From a checkpoint of a small transformer trained on Wikipedia.
Training: a variant of SOAP for these matrices, 254M tokens.
Each number is 500 + 50 x the weight over its row's rms, rounded and kept within 0 to 999. Layers, rows and columns count from 0. Numbers have three digits each. The size before them is the row's rms in percent of the matrix's.

# k: layer 2 attention key, 256x224, rms 0.084, rows 200-252, columns 168-223
# q: layer 2 attention query, 256x224, rms 0.0904, rows 201-252, columns 168-223
k200 123:499575390487496370522578496460537480511467509463472529497508508479545553544449498399445495524485614496504373456557567530424505480482544553398447442602569487562519434401
q201 131:515538508524445484537507467556465512437491481492525512440531454439557490500415512494522458484499548512490519508486410447420551488507490488461421531457411478648537494435
k201 125:479546420510444416513426566496508506483477487541506502542490490564506575463495445546429523515532493462583494463411628500386492562478514586557534642493516495404588552447
q202 127:477468515412487428436501439446547554479506533488492438546593445512486514505500513492471538468526425410417493527506520571437489429571455486467612491449448450518479496397
k202 122:481507534514440506546482535414492463491509538578488441502397411499493417465432598455495513605494494493454581570538519516471608554450469467509485542539546458527509426542
q203 113:461514509523472615478430537549494578528478463444568522547527476524510610517526400527460505552480602462401507519452542442434491537503465464516444434495513417500518537560
k203 121:445486392545527506532520503512488516539508481482476586427471528484506458543525511508497468497551498490491571551514528550409494583539486516537472562526480517462565474503
q204 113:519405460563517515464487550578546446455564561395548588413454470549420494408545485470505444401435462497539492545519445531519502489583431488501526433548439544411457420403
k204 109:468496398479480489485541420485547604542494529537521563449554466524535498558606375487493500586445516524536529471516462370519555497558475521424416463495554455503446561510
q205 141:430510470540547524464531466530457470499430451583575471526555480416600447425489491485534480513496477501522539452576477518475527548498498513497572445469398483526476444452
k205 121:440568508453567526534427488487484451580443444554470474486595581524504452535473522565581472437454527452415463533413494526460485441481515496481459521480476498524491459501
q206 117:466565522454490448507475526455463405489580519465470487447424467521462510633430539472512463509456442482523572433491496544442480616664534433471554527523479534476435466456
k206 125:537568507460573502514413442565607496388451518501414559440481411539475523478567492450505507571466510516452505477493441450572482564488481538478513466515578472489459566568
q207 115:390420501454576484494514567469500478563497503536653489551475475409491569465408496492496596467459463382426474551623413434437529553563510473474485562515600554471540467515
k207 128:437448485408525427434486499560549427432535499581470438517494481467477524535434569425523452526530532419469539582485489575589493504535647490467473483529476508473473563572
q208 115:560538557532437522528490469431404490487469389495553437447517489431416469480526544452482482572485515505428480418526432423544504562400464530583440420501606534422509541522
k208 120:503587507612538505445516500533581499535512495489463491541580507468534393536471571511470554461525455386526434500417493517531517417482538508518476532395471555506478486468
q209 133:495522478470538568494533499498457491513484464486540524404502443464522448545514534471480536471499529494413451468516519537536480496488503515479542417489558486603554592491
k209 115:538478431543469520452534542534421481490571440534514514505496507486495515522550489585506523526565478467404547498526487432538546631534452541531446513510516436477514454591
q210 106:428495477544506540493500623422553539475480490518440618529481504491621506536490469516430569516551468456523429501506474459495444513519576530511493423396497493486517517523
k210 120:568478502531528492473500381525499521590379526448550638494510522476469485497561470509599459414464553491373509478476552396421500518494535485530547483576575503467486483561
q211 118:504429406456576526510572461476512509393547505442510606488478555603488415483515463497492465489502541494518547476418558456557514540444459516472546414541526500434551484466
k211 113:444531519529571433590414439466502539431589519450461546500437419580401520387457565528694452426492461587524547530577510501442493458574516458514548497509483541436441464561
q212 117:471448426512454558523473505499400483574593552454501598504475429465411544531480455491472413520510459514539580572591433573540579472442446455487451424553628516497379561562
k212 116:500451573450539502426515447472529513559584544441469538488552456442487522570568503560414450564522471476500530478492582492579542453501596520491463465481502469512592426478
q213 123:410584529516497490522550485493435476427489504529465570435430420437466485543507503488530431487476461517520511527444427456522483530557475498476498474469502548464484432481
k213 121:484527431476446473559424506515449444503486561579551549440378496494427517595483486483407496480468566454548450496490455469533549503478562399534535511520546474570491553509
q214 132:528470472446431698554462536469558538507569480527527418412500540473518468534497429488474512541464535572565530436425541603466468459567503494530477427436537548515566493422
k214 133:517519507572525574501431401540391445523446468544455500457558472549536504449592454481524460510517432454524596436496526488435485478469529607514452530502451454473511344553
q215 127:457578529541566476469420516537505529490430511455485452580432523465555431499433507548544443504481461501541486490479560495456485519607606394526498474407563454559540470488
k215 121:484451532466562440525485548535465602569508531572581539439561525512459511469462475516519504556559493459518494588444516462473588461497452464455468426494520475520443465504
q216 107:541525480541467574502455497578463480541432503487551499565440398521529414445470562502440555454572542462491446556438440477422457580527486505573534575570506474547515540399
k216 107:455521473478509526418579539531553429607504522499507469428496462501513468463526436537591495508549391527431520489496559485428513512497413515565412434499431504490544418495
q217 107:456508534480506521468494441427502560534522451491486496401573558469508518466424468442367487545446480588561515564471452456470481528505542438487453525452460479449491514476
k217 116:607509506518465557566528450443502423536520505543496526484554436481507474458549490372502559476457560498430524516539461610518504491498441415583497452469504499528534454367
q218 121:445464477481485471467447550481562504399507485385426416449475413427356575600497549456469414575370456541495477527577421550584477510532548479530507471538495539394446553581
k218 132:569430437469555515526511508511524511475506550497510555502578544534535514507535476540594559413544551553476445445515514515526524527505501594580407513482515476569578522383
q219 120:573545450545491505421487411459393427425512507557572588532537582497524487419494438447485484466558456507384597507439533546499464444463564503492542476472542561471489472552
k219 115:538565606445503501514510468503502507534536445497479462474514467467603425530525522593411479518542484464592503476473553518439488446445582459479578501536413580558517478372
q220 127:528462550521427464544582490504378571470559501482455438545512492478529499582508493481495498500500509445524506547496498488445467452458539544396512612498448512583537459466
k220 125:434469519467488521505570532445498417500436515615490514524527490479456568457449587427480478446506500377479528528529465572476508546374539519540523633488498418556511446517
q221 120:602499579635457463504558492436585576565479521460394445526479545537437498463518468455428471517514512482499545546459462478409535429527548489531536637554453446622521472476
k221 127:466483449398472544453495475577488422588470582556480505510459515592663547514529549493464545547463470513492522493480484583434490489554568586479468525459606533517569506441
q222 114:498478460452538473554482488482540573446579464420551485505509468487436484477510437490531509559464523572462546496452477533610544471516442439497588554469455471457502453530
k222 120:475526471527516538512547438479504567578419554533528485433534529535484531504507425569538525545531469465466506459541474523469496521409501525563488529447483536481517509430
q223 125:501541570528529540538529518521498466498548513579474491525597591441468604563459436527545435505480519408458525542503508500470539437414550439538436488425514520493486485507
k223 111:539594534420460442552456420486427487484510461474556390450408497440576551523621501412499533528473510497537530461488454545419482436498533457482594597522520538477553524493
q224 135:512535537463523502458478480529602396507531558494494440484553471605570475492562464477428543509477550584421539466492546516538511488509461522419542528441618526461459514523
k224 123:442463466475578509498452441500518505504466483480486459571472445529450515473449515590407558559601486535483543554593561451487546531584534462504471488584458570482544508457
q225 111:463481551491592552509382572558497515542540436496480588451475588527521564552514486423496505443464434474575518463468507486439466540522478429537441545522552525442485489524
k225 110:542542539515497497538528376492568495511488501551444434504590540543472470562499442455361490558389450447596569477475501542488462517464530532591385513497447538475482440487
q226 121:466547522454415516551503475581400430509473557559448440487547575541551498523494532540492490427423427430497558540582429625414442484469479479486469504484431509434522555587
k226 125:491495619538564474505577571437506493517484490534502539556576482575422522491557456493513525501540544460572560535583538556443495370523498451479441519419543438434555518442
q227 129:456504493537385521465502490631507556545497455599475565418477447520591557449486467611495525470619525515637540492490479558473465508473511513548476502534555548521459451539
k227 130:494493553570481553579482631465445386478481488457569476425430557493502505589546459534442495470523415455440382496439510463488529517482474447557496575462437525485555583503
q228 123:485474618520543509613461472592457544531539563523487400485488504483468461517507441499454534565476447475467500417484438577523506484434587444436510548487405556535457470496
k228 126:505561515496493522552522552490478490473501520465502489453500448461555438456522457526546561548495418499635483490522446520510461455486479553478562525466574460432486549552
q229 147:507545494527454516551471556504518404512488539508490479500593513519488508466369445514566456532443494451483517540619527474483512441435545476511470554534441459479501526439
k229 129:413511580379521502408531485463570581453393429502519500435488576469520569451535532490481503451444469376496488510535529502491525411458528539551574482389467560622564501445
q230 125:440469454543569520513521586461489487462520428472505459518510431389502539601500513528557549535520462509522528456458501523549414506424553526528500503366515488379488482581
k230 121:496560499490600527521502530540469596525544463437548476572471501470534525591463492484516552485531478491460460555464492413420527473435532470505462553555582498523411414433
q231 138:459474517517514429417542407442524490500472490498524549509517421561482523494487439570432571509468512512466521515510494476525501530464499411467534533465450472478463473463
k231 120:449474511487440467511514545439589484496572571453397527525558516556576507508503548586572506467525475402433482539490554541489511657458517506518486477528525530495488492428
q232 123:494504483443416531515493569449461496499473443601481463597585525497548534410451474439481507436493481607527471552511449581521509519451552523512479468455635523472556590496
k232 126:408498526466514497433573613548479483479507448526476488512565464549562548476491540548537501397488583496570377521467428471490475480449472509554511597452468438464550486465
q233 127:458589549517512418579496437490494562461540463463452445447512492561478501530545485581472503547534437545443504431507560542559540434513536450568549433566497543480474465488
k233 121:456383532524518519563493531380423507530518548522516446527538639594455513516492567514453501501560501445579529411548547547464442423445493537512454485394468488525519572572
q234 132:497534543464443392485543499470489538485487535537422478498466413522447478397464477616510435485491436450576532459560488518543456536559506578503469448483503461502550558516
k234 133:503388576512527515519474550432458496527624425613509539496515568580549467515514613558530490455465505386506407562474498538511543592474508459499541561492542534526516460513
q235 137:564465505487470546505490454520470508537490537528553479541515557604583443520493415457486497463517503511483520480452527472402488549572459521507470565494366477450502525588
k235 123:414587414392462507459474539528436468393507499447464428542516518574378558443584465562513531521381462385458550477481498516397453505542495523512405523498483454547542471484
q236 126:504511467510567456489555436588547480462505482474462446472477578450503508481500528461507479495583415510571544530413527491507510440424525548467535540428465477510579564422
k236 123:470532505492497499560479549466464582541491461587538493531494507579553512597478497513505521429502481495471464450535500529419502533508576531514474587498537490556495498505
q237 124:418468590488506449484504478462491452506457447503472502488477621430515467503476459558591496474423486452493547415508551496568475608431545506476637479457417509585473481524
k237 115:553490469560469445506512521540446493511496448616585447502543422493482478573539538476595552616555535615495464543512501457548529444461410464582561530549642477524487507537
q238 139:551427467516520575519474498496420580448552421530559491405504461486535499514515376459466454493507506490483501523526365440554521437554471464548513483508396527431593529546
k238 138:473526574577431487504460555553562477544534559423583489510524555450489439552473504548493530524483442423576381471502501545463490500484621450504497442502595502442498482465
q239 111:527493565603466427433456458487558512506463474424438491515522497360472458517545489549532512537530497499552435395520529484501528509545489567445635557487405439530526500548
k239 116:419452486496460550559563490435576625564491526573512496611467495533521569423425477497550543571534486502477513502548432508463461514491461487605483466512527492480409578500
q240 132:470553549553465463514582458476501545524506517538555515443609547511554524552606507471558538484439478507503482461500458564558519532420488389563472465498517568439423540458
k240 130:538503439568520556545471502498513548485482456525454349390496505457415526529523449493477551604579604560505501525420507523521419465444514546459451511500528384489466560501
q241 122:591469554562458427515513468509508554426506455569529604476454522468434563661465412457474508497537517523532438480449519487506521509397478460471447493521541409444512488604
k241 114:517529525475554429550500492520467530517514433409502466423492515428478595465564504592380505539458449504433486504506498521503459512538550518515455458599511448485524549607
q242 125:585461517440506553461583474473472468420477525556507581455512490583559576555611531465534551522528457539577508543548584527581454501459489549556417439393401496474502545501
k242 118:457527491577441532499526542496534520447444529523439464489531487491447549502539459481460460557571523504524459485470521505456452478456475560493463534447468474424424542461
q243 146:551506549536494538485529422489555452466463469610449534511500522562477557452499469495564492507459443427508565491526542493556449489547468491516483421553566450437404570519
k243 129:611452457526626489476493470490460571512484458510485467503467523428460529525560479450536529526485593495556502527468500523557481485491557511485570523519311539506565557590
q244 116:510541492459568541478451481524410448432569412454363524539531542491561474512458459642503482487461462463561532514550467424509526502431500545537540459401535543522486454519
k244 116:415413576554482473500512487551506553506532492512518399539504363506533444561565548547555492446547559496542535561486505501485511505420456395568565463459532497472470465514
q245 129:526515566495468436464484428431570506422537520504492520372380410471494450465548558486500498457452569554594500524437532508468540514530459441512530506571478418524458512506
k245 126:517431415474507461537451497499526450529477567430505445570547598456612530492504514531504447504572500513541486463439590377463571545416503520484383475543370493488540457533
q246 116:514429536591493494546449495453579423531429445471479415531429509506456550534516479432479480442475543539508570406521577553530515585538508466475494485536540380519519553608
k246 118:495570542526518490423435486472543496448537500439508558467566587466509532458439489563520578416478412565534461550497597497437489451492532556422473489551522459538488496369
q247 126:548405509479426476557459397514474494489532420464468501484515553451497517389406568513473378524532518510426453498581519506561552499461487566418540469553480446470477468466
k247 132:487589501422493514594545532517537543539544421543515391593466522404519506575534561542492441531529492370545390419580501548411539554538399459431495505458541533478571463491
q248 122:498556360520493435542488455502454469437509470569479483529506537520483461496491416511497491454507435502536530422543452432506462525549508497554612524608520502529446454501
k248 117:415502518558554461448482509478555442501468572505509404500558500520482510532528524459546580571613532501462536559501557490568492515462530434539498521425503470614424508404
q249 111:475487534587469483529537464503496599522504421577480540445472499530482551472557431460519576464502465558551512524475400484545544472590495453573558469551540516469490471394
k249 114:593486410585522449457539472441449512553438510485499503427510557498512611600515425502413478473523573554518506447528489455550510484553640490574444537521484483506512548502
q250 111:479445515508507433522492452522497510556506518509506542497473450540467531583553486440423521434534507591510536446539538553564497440475523474423532547502538556507489465521
k250 124:389530485597480441504498543466504553420520519522504470495587398599525511544460417464464493552513503463581517492546553500493449447538449434441472456492466523503524523394
q251 111:454564479480519412513523477474448465495551500390441461526480372507445482479508452484539466567496475531497481552475493484593542433481552424458511498620527496555440441459
k251 110:528457542561516531438494502570498455542532534476615480490466565637537496415439505488509530436486549554495462488533479554575456533498499535561612445418506524361508543419
q252 124:458466594481493489537499449504607422538494535638523468409577475497465537479510570526538466522475565488432532499509532581586476530512537484554518504543465481412519520441
k252 112:490484585496560454525511556491492494462481488509529388524591478440460420549552418537530559539567499426583521537554478432506527539510396585485517459494475510436521531606